{"num_hidden_layers": 24, "hidden_size": 384, "num_attention_heads": 4, "num_key_value_heads": 4, "head_dim": 96, "intermediate_size": 1536, "vocab_size": 6672, "hidden_act": "tanh_gelu", "norm": "layernorm", "norm_place": "pre", "norm_eps": 1e-06, "positions": "rope", "rope_theta": 26600.0, "rope_fraction": 1.0, "qk_norm": false, "attn_scale": 0.102, "bias": "all", "tie_word_embeddings": true, "parallel_block": false, "init": "normal", "init_std_qkv": 0.0164, "init_std_o": 0.00237, "init_std_up": 0.0164, "init_std_down": 0.00237, "optimizer": "muon", "learning_rate": 0.00926, "lr_mult_o": 3.0, "lr_mult_down": 0.7, "beta1": 0.95, "lr_head": 0.0076, "warmup_steps": 200, "schedule": "wsd", "decay_fraction": 0.452, "decay_shape": "linear", "final_lr_fraction": 0.05, "batch_tokens": 65536, "max_seq_len": 256, "doc_mask": true, "train_tokens": 360600000, "max_steps": 5503, "dataset": "wikipedia_en"}
Each number is 200 + 20 x the weight over the matrix's rms, rounded and kept within 0 to 999. Layers, rows and columns count from 0.

# down: layer 7 MLP down (transposed), 1536x384, rms 0.0661, rows 1270-1296, columns 0-127
# up: layer 7 MLP up, 1536x384, rms 0.177, rows 1271-1297, columns 0-127
down1270,199,197,218,204,207,189,205,196,193,224,225,186,205,184,186,212,209,198,169,190,205,183,183,207,212,213,203,204,212,206,195,183,194,168,218,179,215,182,170,188,195,196,168,209,188,219,237,186,221,202,168,198,190,229,177,220,208,205,189,227,200,182,211,203,197,183,205,182,211,181,191,204,224,224,237,218,183,200,222,196,229,218,224,237,209,206,212,185,227,215,206,185,193,189,170,200,184,190,207,195,226,208,216,184,193,203,207,190,240,223,179,197,190,205,196,178,192,178,201,204,207,264,171,189,185,205,194,200
up1271,185,218,210,195,224,170,209,209,184,192,204,228,158,229,170,199,182,205,206,223,235,199,195,214,211,188,191,201,207,194,211,215,219,193,195,207,214,202,211,190,179,191,200,206,221,194,171,180,223,213,230,211,191,201,211,221,190,177,214,238,199,176,201,194,190,213,189,200,218,228,199,211,199,185,180,228,197,208,208,183,189,192,194,186,204,219,214,195,188,224,183,248,176,196,195,213,211,213,203,185,185,196,177,200,193,245,197,208,212,233,195,164,215,185,151,211,236,179,209,189,198,184,227,201,206,204,180,186
down1271,202,221,198,207,166,169,215,189,196,176,193,219,199,214,208,197,186,207,189,217,191,228,224,228,179,210,198,202,215,179,222,203,188,193,218,209,218,175,185,219,227,201,182,213,218,197,144,201,220,208,218,220,214,182,208,178,159,179,200,222,184,196,208,201,193,197,219,210,190,221,211,187,197,215,209,177,190,198,220,205,222,203,213,240,184,203,213,220,199,185,177,184,182,203,190,187,245,192,203,205,238,225,200,200,218,200,186,216,194,178,177,188,210,198,190,200,201,203,183,189,224,227,227,197,198,190,210,188
up1272,204,208,173,200,220,201,213,211,203,202,224,208,185,187,187,193,180,194,231,198,205,188,229,184,225,195,202,207,203,233,199,190,172,214,150,205,196,207,191,246,202,219,187,193,204,214,209,217,184,215,218,227,202,179,170,209,193,177,160,201,222,199,192,177,207,173,189,204,194,206,211,204,192,193,160,174,190,194,184,207,188,194,223,232,204,195,198,197,190,190,188,183,199,186,197,214,190,216,233,185,209,198,239,172,174,199,198,222,201,160,191,198,190,190,213,209,203,210,239,208,209,218,174,192,204,207,203,204
down1272,170,185,222,196,205,181,182,169,226,231,216,219,179,227,204,219,220,152,202,228,189,202,232,181,211,208,219,179,212,181,199,211,220,173,196,217,191,241,218,177,178,177,196,222,181,229,211,161,195,180,218,195,146,221,207,219,212,228,179,197,167,185,187,205,204,243,195,188,203,182,185,167,194,183,246,198,202,223,195,178,204,203,186,204,215,212,202,213,212,207,192,227,180,209,195,205,200,226,192,174,212,174,194,206,196,216,212,213,189,224,191,190,197,206,189,191,193,206,202,145,192,195,183,201,213,204,218,216
up1273,232,244,220,246,215,221,194,204,185,179,199,177,201,195,204,169,190,221,223,209,228,206,187,192,232,175,175,196,179,206,197,211,191,185,191,202,153,204,204,204,213,164,197,206,202,202,186,192,184,208,217,218,210,154,174,191,193,184,260,162,228,186,197,213,187,187,182,200,202,236,223,201,185,227,238,176,199,187,190,214,181,162,187,181,192,167,164,180,202,178,221,211,194,231,160,198,209,199,246,206,170,192,224,237,224,195,189,161,178,177,176,174,203,222,183,166,253,165,223,207,207,185,189,235,188,170,178,178
down1273,230,195,212,210,162,195,194,187,218,205,202,194,167,211,218,195,213,161,199,193,202,218,226,185,172,185,243,175,167,223,189,175,204,211,235,167,211,259,171,219,178,207,229,225,178,181,166,225,205,191,193,186,208,234,190,215,200,181,218,191,195,233,207,203,216,163,211,241,234,213,188,217,190,180,178,227,220,215,211,194,190,196,193,182,222,203,221,209,202,186,208,217,233,226,196,159,163,177,219,211,185,215,192,232,178,207,175,189,142,208,212,181,176,202,217,208,225,182,214,240,163,206,172,177,198,155,196,225
up1274,238,203,209,193,218,169,214,213,210,184,178,207,223,211,174,199,185,200,211,219,173,211,186,233,213,182,187,187,209,217,178,172,219,217,188,164,166,225,232,185,194,229,174,169,220,227,239,181,200,188,178,230,242,164,204,155,194,201,203,193,233,169,213,173,200,182,238,184,214,180,181,192,184,172,184,212,219,207,187,239,204,225,218,198,201,212,199,208,190,154,177,229,220,184,154,173,225,251,225,186,234,224,195,189,206,210,195,142,177,139,217,181,182,177,212,199,145,198,214,203,204,169,210,205,184,216,189,192
down1274,202,181,209,248,202,225,215,224,227,209,203,214,212,184,213,216,154,199,189,163,210,212,203,166,184,173,212,181,149,230,177,197,205,146,231,148,257,208,190,208,225,188,221,202,198,144,204,205,199,229,183,201,203,193,237,203,236,228,256,157,212,229,218,213,200,178,205,218,165,236,177,195,194,199,216,205,176,186,223,220,205,201,220,176,201,182,233,190,173,197,164,226,175,193,216,182,189,203,241,193,270,190,207,209,220,179,180,188,157,246,200,182,166,216,199,198,208,252,219,216,195,169,215,195,198,186,196,218
up1275,199,201,195,205,190,202,207,195,192,241,175,215,192,191,179,206,202,231,208,202,172,209,217,212,155,229,229,187,217,219,208,233,197,209,197,244,183,217,175,215,186,237,198,196,212,168,230,194,152,196,155,209,165,179,184,204,204,220,220,221,219,210,155,174,192,158,178,180,209,211,169,197,188,185,209,227,220,207,220,207,224,196,211,220,216,196,179,190,224,214,224,143,205,230,205,177,154,181,208,199,203,195,202,243,213,164,203,230,221,235,215,208,214,196,163,182,186,219,202,212,214,203,209,199,155,219,213,191
down1275,176,200,180,213,203,188,190,191,223,213,162,188,165,208,211,210,213,196,182,169,200,190,222,169,195,235,257,218,219,224,205,214,212,189,190,222,205,212,231,223,187,196,217,177,178,192,194,195,168,226,217,204,192,201,213,182,194,195,227,160,171,187,189,221,179,208,270,209,203,176,231,212,215,234,217,152,200,213,219,202,156,209,225,251,194,192,208,185,198,175,215,183,230,235,230,234,197,207,221,213,177,204,228,228,214,191,198,182,194,208,227,191,175,176,194,190,169,209,184,195,163,205,198,182,193,184,192,230
up1276,204,197,206,189,202,179,184,195,194,187,211,191,190,208,184,224,202,192,190,216,197,208,207,197,228,225,188,193,207,195,190,180,198,199,205,201,227,190,208,225,205,174,233,245,163,231,210,174,168,201,177,203,225,180,181,180,201,203,210,232,218,264,183,195,190,184,203,229,197,183,193,187,209,181,181,183,187,187,231,203,230,223,197,169,198,232,195,156,224,241,192,224,229,163,219,226,178,211,198,193,199,200,207,217,162,210,174,224,198,201,180,216,190,172,180,222,176,203,174,208,207,238,183,228,191,204,189,186
down1276,205,213,194,219,167,194,200,188,200,227,198,223,206,203,224,219,241,215,233,223,194,180,183,236,192,212,185,204,202,218,198,224,176,216,214,191,205,202,177,176,209,225,169,198,198,218,243,190,199,172,191,207,183,197,178,246,172,181,179,169,188,191,210,151,224,225,198,182,167,204,218,195,223,177,258,177,200,206,215,195,203,221,213,242,202,233,218,212,228,204,157,186,161,180,185,178,216,216,213,171,194,195,167,195,178,235,239,195,178,194,205,210,195,208,199,193,276,176,227,197,160,201,222,185,200,215,198,181
up1277,208,190,211,178,206,187,217,178,185,184,208,208,201,206,226,223,186,181,198,199,168,234,213,180,240,203,212,189,219,191,229,197,205,224,185,217,239,199,180,192,198,225,202,217,177,198,216,203,207,188,196,236,229,199,213,189,200,200,205,211,189,198,177,184,181,195,227,183,200,185,202,211,191,218,190,207,224,196,192,201,193,153,223,203,195,222,200,217,180,199,172,213,191,183,176,222,199,221,212,162,228,167,211,207,219,163,209,208,187,231,177,210,239,209,208,195,186,201,199,202,185,193,245,184,182,220,186,206
down1277,222,196,179,195,192,251,204,198,206,187,196,175,191,207,171,162,184,215,200,186,187,180,209,185,175,185,206,220,205,209,235,214,169,214,197,204,189,204,216,197,204,208,214,186,197,205,200,187,182,175,173,177,202,205,196,194,169,239,192,214,189,220,196,170,201,219,183,204,240,205,190,184,224,187,195,186,185,191,181,210,214,183,215,197,221,206,189,199,210,188,190,212,218,204,221,203,205,193,186,217,233,223,199,238,194,186,226,191,190,178,189,200,216,218,202,196,199,178,221,196,209,201,193,201,198,220,209,193
up1278,208,197,209,210,224,182,225,211,205,225,183,223,175,188,245,144,213,214,189,195,230,230,243,225,192,179,173,194,195,158,206,202,200,232,193,206,171,179,241,163,198,166,180,182,211,212,200,187,200,203,219,203,204,220,186,174,180,179,182,211,188,224,203,182,210,183,168,171,168,199,210,187,200,216,193,179,209,207,192,235,239,181,190,252,205,225,201,180,203,185,202,200,178,194,196,162,188,197,194,191,190,204,151,218,207,208,149,189,198,204,184,239,173,149,204,214,182,235,207,172,177,213,240,181,138,191,234,219
down1278,207,216,234,196,193,207,197,188,168,158,213,229,206,181,204,219,200,221,231,227,181,190,213,213,226,194,219,174,206,198,194,206,212,204,205,212,232,207,178,207,219,218,214,222,190,212,217,197,228,180,223,174,200,196,227,209,249,184,225,191,214,193,181,235,208,165,169,191,222,224,201,188,192,199,214,168,191,145,183,163,224,199,182,175,187,191,210,223,194,236,178,218,187,190,195,169,205,192,224,192,194,195,183,219,249,212,190,207,209,164,213,214,205,187,183,206,198,173,225,219,196,180,185,185,163,188,242,209
up1279,203,217,202,233,190,189,170,192,175,226,198,182,186,209,196,198,176,202,189,193,185,193,194,195,186,158,193,212,169,195,198,208,193,184,215,181,190,206,202,194,205,204,221,191,192,201,205,193,184,189,218,201,173,220,203,234,200,205,195,213,185,211,181,175,208,203,202,186,208,176,244,210,223,185,199,200,215,180,182,223,211,217,215,231,192,195,229,236,195,186,206,202,192,189,223,214,203,238,191,165,193,211,197,194,220,196,168,200,218,182,203,202,205,214,199,184,216,195,194,217,219,172,184,191,198,195,193,193
down1279,192,187,228,153,203,188,193,190,199,205,201,215,214,181,185,196,177,205,212,207,215,196,216,202,188,201,200,185,201,200,187,194,202,200,189,223,186,196,206,225,211,193,191,203,176,194,180,201,176,198,184,195,209,221,172,194,208,217,203,223,156,206,198,216,213,209,224,229,202,179,197,189,195,203,194,205,201,187,175,165,223,190,210,159,204,176,210,183,196,230,167,207,204,218,213,212,198,173,217,182,191,223,225,203,203,215,207,213,196,192,190,202,207,206,201,174,189,199,205,226,194,195,220,224,194,220,205,181
up1280,181,194,196,188,201,210,219,205,195,183,204,245,163,202,223,254,211,217,208,204,191,207,215,244,177,161,177,181,204,217,217,170,205,220,199,209,228,186,184,209,189,160,197,170,204,217,189,201,244,216,182,183,205,204,226,165,198,234,202,186,207,178,211,202,254,214,206,186,190,163,215,195,165,241,199,194,182,197,187,249,207,208,199,199,234,192,203,191,195,194,195,215,168,192,204,229,195,191,211,220,183,157,200,180,254,188,161,207,214,184,213,175,205,198,186,200,186,218,198,226,188,194,184,155,197,183,198,175
down1280,187,217,236,194,195,180,237,207,174,217,201,204,204,199,206,221,192,202,205,205,183,176,202,200,212,239,187,199,234,190,206,166,186,179,221,176,235,233,204,145,199,168,224,200,189,163,230,179,237,223,174,169,213,203,244,173,196,210,163,202,212,208,189,207,228,196,185,209,190,200,223,204,213,240,207,195,185,216,241,206,174,206,196,235,225,209,154,222,186,170,237,189,175,228,186,213,206,193,199,210,161,209,189,138,199,177,230,195,265,171,226,183,239,187,185,163,227,211,213,196,194,210,207,201,224,155,205,180
up1281,160,207,192,218,193,192,204,201,156,193,220,229,194,241,202,208,180,197,210,195,201,202,175,221,162,178,206,222,153,204,222,136,199,207,237,195,196,197,259,220,213,178,162,236,230,204,174,195,194,199,240,200,213,201,209,199,225,222,204,197,196,174,205,187,185,175,194,244,202,201,204,191,204,234,184,202,229,212,206,160,204,214,171,178,169,182,207,185,212,206,212,226,194,216,227,188,192,183,168,184,210,211,199,193,194,162,197,214,225,201,197,204,178,224,202,182,223,187,175,223,201,149,211,226,204,226,170,187
down1281,195,192,179,181,194,201,203,213,215,204,175,197,208,170,194,224,212,179,214,201,231,206,197,151,210,199,199,238,233,207,208,213,216,187,211,196,232,215,224,170,239,223,215,197,198,202,165,212,170,201,179,217,200,197,245,231,210,209,160,198,196,212,193,183,183,223,208,197,254,209,187,265,191,203,179,226,161,222,178,216,198,163,201,215,198,179,187,158,205,220,213,180,181,199,182,209,179,191,178,202,221,191,211,190,190,193,177,203,233,230,176,148,193,208,189,231,206,168,224,181,208,176,222,162,197,192,218,215
up1282,220,193,169,163,201,178,175,209,211,222,208,214,179,198,193,210,195,221,180,170,207,196,194,196,207,202,194,223,196,190,220,216,199,187,186,179,194,183,190,186,141,208,204,220,203,214,204,202,182,211,183,187,200,215,191,200,183,219,182,202,226,200,219,213,192,204,181,210,194,209,218,202,203,227,211,160,185,180,192,198,190,207,224,209,202,200,209,223,184,189,225,206,199,176,190,191,216,169,209,243,228,185,190,229,203,188,191,198,185,199,221,215,207,212,193,213,159,212,170,203,196,207,214,201,191,214,193,173
down1282,203,176,172,228,182,190,210,157,212,236,193,177,203,177,218,195,210,201,180,199,215,232,190,200,196,186,200,177,182,213,202,214,189,206,222,238,208,216,203,218,178,187,177,204,203,196,203,185,219,213,194,200,186,218,204,202,201,209,209,174,192,198,209,157,174,245,194,195,170,230,223,197,228,155,189,198,207,183,181,189,184,217,198,212,217,156,231,218,188,174,230,175,207,200,222,217,177,171,204,205,179,195,205,205,171,187,199,189,204,199,223,215,186,241,214,215,201,187,196,185,203,216,173,202,214,168,219,206
up1283,198,196,171,175,207,214,191,175,225,211,211,219,170,191,206,209,164,206,201,196,202,201,186,185,212,187,234,218,225,189,188,178,209,220,223,163,186,194,201,188,180,201,218,185,200,204,203,171,196,215,207,203,198,202,218,191,223,178,205,182,188,200,218,195,203,180,184,208,211,220,179,203,227,218,198,214,215,203,220,193,229,190,206,203,208,220,195,188,214,189,188,205,199,180,199,200,203,230,203,165,190,205,189,208,243,185,175,209,220,164,189,233,213,187,188,174,200,225,231,229,203,203,243,207,207,197,226,204
down1283,213,250,215,178,206,233,185,201,202,185,163,243,184,181,216,180,201,185,173,198,211,201,201,199,237,178,229,224,202,225,184,222,190,198,192,218,220,194,211,205,201,204,210,176,224,217,195,199,204,203,159,191,206,187,204,163,194,216,205,205,213,172,162,181,208,218,180,185,195,195,190,211,193,192,199,216,193,212,204,224,203,207,185,198,219,186,188,205,221,181,206,194,175,202,207,151,194,219,193,198,176,167,218,148,208,195,192,212,210,232,209,177,228,181,204,218,154,189,208,217,231,222,181,208,201,177,160,210
up1284,198,184,204,234,158,189,175,211,176,200,214,209,172,198,170,212,181,188,207,176,182,220,188,214,188,199,210,197,179,153,246,206,195,182,187,201,198,162,206,203,182,185,197,214,191,215,180,181,190,227,202,208,201,176,171,216,171,209,183,210,207,192,204,227,174,201,195,216,205,190,210,183,214,187,183,205,168,224,213,179,188,171,187,184,205,238,174,202,207,233,205,201,203,209,194,172,202,182,187,206,187,200,196,192,210,207,194,209,189,165,195,196,220,222,216,188,219,195,186,210,178,180,188,186,193,194,197,207
down1284,218,177,221,173,204,197,198,192,187,175,184,196,186,222,205,207,174,193,217,224,198,200,197,203,208,204,189,187,193,188,199,185,197,223,196,211,207,206,213,212,214,189,216,230,223,149,198,213,210,173,181,209,225,199,203,185,161,239,201,172,210,195,218,166,210,212,203,197,177,223,222,204,226,196,208,198,197,180,229,170,210,231,233,224,189,189,190,203,173,236,192,188,166,201,195,228,150,227,214,197,177,185,187,182,203,219,178,227,207,211,200,201,214,181,210,157,200,195,238,225,216,199,163,212,208,205,228,209
up1285,187,195,191,201,172,194,173,190,193,175,203,208,187,193,173,237,206,152,196,227,207,203,192,208,190,228,177,190,178,192,205,199,184,194,193,200,189,178,221,184,233,221,207,197,180,198,199,192,199,230,183,203,204,237,226,213,171,222,189,179,209,206,185,234,206,177,209,202,194,169,219,207,187,207,190,168,216,216,188,211,206,210,180,202,212,186,211,175,176,180,227,145,196,214,170,221,198,232,200,199,182,161,170,151,191,213,191,220,226,202,184,200,196,187,192,192,221,245,211,162,170,181,193,195,178,224,215,212
down1285,204,176,188,190,184,216,222,194,192,212,189,186,187,238,193,186,203,220,215,203,209,218,228,224,207,201,228,169,236,229,197,198,168,164,207,212,186,203,213,240,201,199,174,208,201,233,181,191,217,159,178,194,209,160,202,199,207,220,186,194,221,190,236,208,200,195,195,194,245,197,175,224,168,158,183,175,209,222,181,226,200,209,193,209,199,202,210,218,204,191,223,182,219,198,198,223,228,188,175,203,188,201,202,188,181,206,204,180,170,224,218,182,182,179,226,197,172,227,216,215,178,194,192,207,207,195,232,182
up1286,231,203,200,193,210,195,186,172,191,170,206,193,177,196,202,264,206,180,206,213,179,198,207,208,207,196,187,219,153,186,217,203,209,190,225,204,187,184,225,185,207,228,209,225,219,221,175,187,193,229,216,177,211,181,184,206,259,205,157,207,192,221,180,195,163,152,197,226,187,227,207,210,160,196,218,212,207,211,190,195,177,235,217,191,156,208,200,187,235,194,181,208,243,182,227,219,237,185,168,204,212,205,118,141,196,218,214,168,222,201,185,194,199,206,213,190,184,200,194,180,202,184,237,165,216,225,174,212
down1286,205,141,186,241,190,163,197,201,193,212,218,198,184,177,171,184,192,175,224,210,179,228,195,187,216,179,196,214,201,162,215,194,225,214,168,188,226,177,211,199,213,230,181,197,201,186,175,208,195,204,244,196,186,213,184,176,179,185,209,187,234,182,185,201,192,216,212,231,213,194,178,184,164,209,173,207,195,230,206,232,179,198,201,217,184,196,178,157,235,197,215,164,250,195,200,194,204,197,205,221,182,222,234,230,208,197,185,189,206,180,201,225,167,202,191,219,218,189,169,206,224,225,198,201,176,233,220,212
up1287,197,196,169,215,229,178,225,150,210,198,227,190,204,167,188,214,210,187,192,228,151,225,199,200,198,205,189,225,214,236,195,210,196,167,214,180,170,179,163,152,208,209,196,195,208,227,214,206,216,189,227,182,222,216,187,207,192,236,221,182,177,215,205,187,201,231,200,197,189,194,179,165,225,213,204,160,239,193,179,192,212,177,206,207,208,159,187,190,222,171,218,203,218,218,183,177,230,184,220,177,222,222,216,204,205,209,182,219,216,201,217,182,237,223,221,175,177,220,210,216,201,188,236,203,165,204,189,167
down1287,177,232,173,184,205,192,170,211,196,176,204,189,186,185,168,202,202,225,247,197,197,196,199,179,207,260,190,219,200,226,212,208,176,211,211,218,195,212,210,210,182,204,194,200,190,176,205,248,210,192,165,221,161,184,199,199,214,184,168,207,224,213,253,207,209,210,199,161,190,213,208,162,174,179,184,187,171,170,223,192,197,153,208,178,157,197,217,185,216,182,206,201,217,183,187,153,234,222,206,187,212,206,253,213,189,190,200,194,203,195,229,207,205,211,174,183,207,199,196,199,205,210,190,176,204,231,170,190
up1288,208,203,175,202,170,173,212,190,201,184,216,199,186,182,212,202,199,189,191,188,174,213,201,210,207,211,199,208,191,200,175,210,180,200,208,217,229,204,231,253,222,193,196,190,203,195,202,189,220,185,209,222,216,188,198,239,189,156,172,185,189,249,192,203,210,159,181,231,211,199,177,233,179,228,196,205,167,209,184,211,162,182,201,214,211,192,199,187,187,196,233,165,242,220,214,194,193,187,212,169,157,208,206,157,211,188,228,195,202,198,174,184,237,181,237,226,216,215,173,199,187,205,200,184,184,203,195,217
down1288,186,208,172,197,215,198,192,213,183,172,190,191,188,213,225,216,222,180,221,224,223,172,222,189,185,224,223,189,173,208,236,171,200,216,201,187,182,210,182,195,198,175,235,199,183,196,159,223,208,214,169,208,192,173,233,194,187,234,215,231,188,204,187,188,179,234,192,194,235,190,222,204,200,207,198,213,186,210,201,206,206,207,222,174,191,234,199,203,213,185,190,182,213,192,181,220,197,182,191,200,187,219,212,169,213,192,215,193,206,251,198,184,153,211,173,246,206,204,204,177,176,171,242,167,219,191,188,198
up1289,201,214,183,227,181,222,193,241,202,175,195,210,198,213,190,230,213,193,203,196,184,208,242,192,216,200,198,201,199,210,213,232,227,219,246,214,222,181,193,193,203,194,198,229,228,210,248,188,202,218,218,220,206,188,196,200,178,175,226,193,221,209,199,181,197,216,202,172,198,215,191,204,172,229,171,205,206,186,244,206,213,212,206,219,224,204,194,191,183,223,220,208,182,205,257,211,190,198,169,226,222,181,221,153,167,165,200,219,211,184,202,183,205,222,218,197,166,237,212,216,198,201,212,202,185,169,198,221
down1289,213,192,205,192,195,182,186,205,230,182,229,208,205,181,213,178,173,236,201,249,170,175,221,204,210,234,188,193,210,208,191,209,222,155,193,236,205,210,200,180,236,165,221,187,200,207,196,200,199,239,197,231,213,198,176,199,199,188,195,168,191,197,179,219,208,227,223,199,188,214,189,217,194,194,183,209,190,224,213,198,231,198,225,196,231,231,186,173,227,160,210,189,186,217,189,209,210,198,206,198,199,189,191,203,189,163,222,168,234,175,181,178,159,177,224,179,231,206,206,219,188,205,161,181,209,188,216,211
up1290,204,181,237,192,206,201,198,200,197,208,192,196,196,254,200,194,203,204,210,176,232,218,238,184,188,192,173,168,183,185,205,183,188,198,202,207,213,178,231,167,193,199,186,193,195,171,183,191,212,196,221,167,166,240,215,180,214,236,160,220,183,232,175,221,259,203,196,192,184,183,178,200,223,186,209,191,253,202,212,189,236,159,182,199,188,199,228,220,194,204,202,216,205,207,218,222,196,221,185,190,197,179,227,204,203,183,213,195,179,179,205,196,203,167,212,211,186,201,203,206,220,206,201,199,173,183,219,202
down1290,183,180,174,218,190,186,214,199,169,223,211,212,184,231,219,246,179,208,171,231,199,211,198,163,207,190,228,220,194,206,221,211,207,216,164,157,212,219,207,215,177,229,242,229,240,202,208,207,173,190,199,179,183,225,205,167,173,203,177,169,207,195,176,199,193,213,217,254,206,217,188,221,168,195,198,230,209,208,180,180,177,198,178,224,190,188,195,233,202,193,187,189,208,214,169,199,166,168,189,199,249,208,184,155,213,194,184,209,167,194,216,226,197,192,173,211,205,174,199,208,203,220,197,150,200,221,165,185
up1291,214,186,202,176,211,172,215,187,145,210,212,130,211,228,195,220,239,183,199,178,180,162,205,217,209,162,195,189,213,182,191,202,184,207,178,197,203,227,240,177,223,191,201,191,167,189,163,179,192,164,178,219,211,202,166,211,179,231,206,198,167,183,191,210,232,212,208,202,163,236,205,209,201,183,200,215,190,232,214,219,208,196,206,233,189,201,209,199,155,207,187,189,185,209,194,205,210,188,227,231,182,214,176,200,183,209,190,199,179,186,187,186,167,155,200,202,184,217,199,205,221,191,209,205,185,187,224,187
down1291,199,158,224,196,245,201,197,175,204,164,215,192,231,197,181,186,200,219,208,226,222,170,209,227,205,223,176,240,192,210,196,200,226,193,236,178,230,189,211,186,207,238,209,160,189,204,197,214,246,207,188,224,160,212,207,204,192,182,185,190,195,204,219,216,201,249,209,243,165,207,180,191,193,213,180,164,175,200,197,197,192,197,227,207,242,196,214,180,188,219,201,164,198,162,168,187,217,257,210,219,209,224,171,169,204,193,196,199,223,192,250,190,199,203,253,196,222,209,207,189,173,165,216,198,170,186,221,189
up1292,218,212,223,204,201,190,217,185,251,197,236,205,200,212,203,247,210,206,212,164,193,206,199,197,228,190,226,165,203,242,196,202,200,208,185,186,205,193,246,178,224,184,185,175,200,208,224,209,202,216,210,176,199,224,183,186,218,186,214,185,212,218,206,165,196,204,157,221,191,175,202,181,200,171,200,188,172,182,193,159,223,185,215,221,199,222,192,207,172,185,220,213,164,224,224,165,195,220,252,210,216,235,183,208,228,208,227,197,189,239,204,199,202,178,196,228,168,209,226,213,186,208,177,193,188,219,197,190
down1292,228,203,214,190,177,211,211,181,188,195,205,197,189,223,192,198,194,168,221,225,165,205,186,201,168,215,221,158,191,197,188,216,182,233,203,195,197,208,167,204,165,192,212,184,223,187,188,172,213,193,143,191,204,188,243,223,214,217,202,194,249,197,223,199,246,188,200,214,206,199,154,211,209,173,209,179,185,201,193,195,179,199,194,176,211,205,183,228,168,178,155,227,194,229,187,167,201,213,204,186,185,199,180,186,179,208,257,199,185,173,208,183,197,193,187,176,211,196,195,220,212,202,204,216,176,188,213,221
up1293,178,214,200,223,221,195,189,210,186,198,192,187,195,206,221,198,224,173,223,213,166,171,217,217,183,199,178,243,211,211,149,164,201,171,196,226,206,192,202,207,200,197,212,192,234,198,168,219,192,211,161,194,215,229,176,167,187,195,214,218,253,192,183,201,176,223,218,233,186,211,180,196,191,194,133,196,210,192,197,195,209,150,252,218,198,168,178,202,193,210,193,201,192,235,176,210,193,188,208,233,200,189,201,227,201,197,192,205,180,213,183,206,193,224,191,174,201,237,203,205,265,206,203,196,209,199,172,215
down1293,178,224,182,218,207,209,196,185,240,223,162,182,192,218,187,191,220,201,184,189,181,187,191,189,207,238,241,194,169,177,194,181,193,236,201,210,159,205,217,198,211,209,187,192,182,161,182,194,221,177,188,190,170,207,199,232,212,206,201,244,164,210,191,197,199,192,185,207,180,181,197,209,228,215,199,192,160,205,231,165,221,204,212,192,219,183,177,232,195,237,204,198,176,217,207,176,145,217,181,213,181,203,180,207,196,184,194,199,189,204,202,186,179,198,210,190,179,218,201,203,228,213,207,188,205,181,217,191
up1294,212,179,183,206,214,219,211,203,213,217,186,190,192,208,171,199,215,189,187,231,215,191,213,173,212,209,207,180,189,189,207,193,195,213,206,205,202,179,185,210,182,180,184,222,158,188,208,184,201,212,211,213,202,206,212,216,200,228,203,201,209,220,198,220,179,199,193,200,214,211,198,189,192,206,214,195,216,192,202,212,199,203,212,196,182,196,214,201,164,212,177,219,175,235,205,193,190,194,208,191,200,200,224,194,192,229,245,193,194,212,176,211,192,201,204,216,177,210,214,205,199,200,217,193,205,202,186,200
down1294,212,174,203,183,183,187,188,194,198,205,217,187,212,225,200,178,236,177,213,220,207,210,212,221,197,191,210,213,204,239,175,233,163,189,224,214,206,216,175,207,220,185,208,189,206,214,182,191,194,177,223,187,208,198,175,201,202,221,233,187,205,190,173,201,165,196,201,187,226,191,219,208,166,237,196,204,178,185,192,195,213,208,195,212,175,178,191,207,211,220,150,196,201,193,179,198,181,220,213,196,210,193,198,221,226,214,205,201,206,201,202,164,195,186,196,211,183,223,211,202,211,229,186,179,191,189,233,199
up1295,185,227,221,230,197,203,180,193,155,221,218,163,170,226,164,179,183,202,220,216,201,251,179,211,221,222,207,189,138,147,172,175,231,186,205,211,166,124,215,179,183,214,224,191,172,199,191,240,227,192,184,170,215,217,165,222,167,200,186,198,212,214,151,174,221,204,227,217,198,208,230,247,197,177,215,161,211,180,177,160,222,217,178,193,199,236,177,173,203,219,181,168,205,218,216,197,145,193,237,192,198,192,157,182,186,218,185,226,127,204,186,220,195,195,190,244,189,125,262,221,210,262,266,214,201,212,212,138
down1295,242,178,192,205,203,248,176,207,178,197,177,221,210,175,202,195,219,201,233,221,259,195,183,205,162,160,218,201,241,236,181,211,197,221,199,211,196,201,179,242,194,224,140,187,190,172,232,215,167,207,181,189,185,190,213,204,201,222,188,201,196,204,181,228,208,205,160,163,187,214,173,163,215,193,164,224,203,173,224,211,230,214,210,171,207,198,229,221,224,209,216,183,198,183,232,232,171,203,168,199,202,230,192,214,215,140,241,244,205,179,197,203,172,190,177,186,196,226,179,195,187,238,189,203,202,190,170,221
up1296,201,237,206,217,220,217,205,229,197,178,201,217,201,194,202,189,196,205,202,183,205,201,210,190,171,178,187,235,206,191,177,184,183,218,179,197,197,182,202,192,208,171,191,215,234,212,219,237,185,219,224,180,202,246,192,214,226,202,194,186,182,210,206,205,218,178,197,197,202,175,190,204,165,202,195,178,191,196,185,174,185,182,182,205,214,246,235,184,178,227,181,197,237,193,218,204,217,185,243,221,203,169,218,201,169,207,201,189,186,220,250,208,176,162,195,207,175,215,181,241,195,215,196,146,194,236,210,195
down1296,185,194,211,170,210,218,201,172,223,168,169,181,188,203,188,169,184,184,208,211,199,186,190,216,187,183,201,167,203,218,226,156,195,232,200,212,231,218,214,200,203,175,197,178,196,201,192,248,176,200,221,212,196,180,178,171,192,177,180,184,199,213,206,215,193,191,183,203,186,158,203,188,219,168,198,195,204,179,189,189,206,198,213,194,199,179,202,213,172,215,186,216,205,244,212,211,199,227,193,186,212,160,211,182,201,197,199,202,183,206,204,180,233,209,184,214,153,215,192,221,182,181,198,214,188,212,199,176
up1297,211,190,228,209,196,177,222,219,193,211,228,205,198,176,206,229,190,207,204,183,223,178,173,206,169,200,175,215,239,210,194,234,193,207,169,211,207,215,170,192,231,212,207,235,201,230,201,202,193,215,205,209,184,191,214,168,208,167,217,189,197,214,222,200,154,211,183,202,239,233,192,182,185,177,186,196,183,217,166,213,217,190,197,216,218,197,183,178,191,218,168,198,192,196,186,220,218,204,190,210,190,203,225,207,205,198,174,196,189,215,220,213,181,227,202,238,204,223,197,180,212,213,196,188,203,231,172,186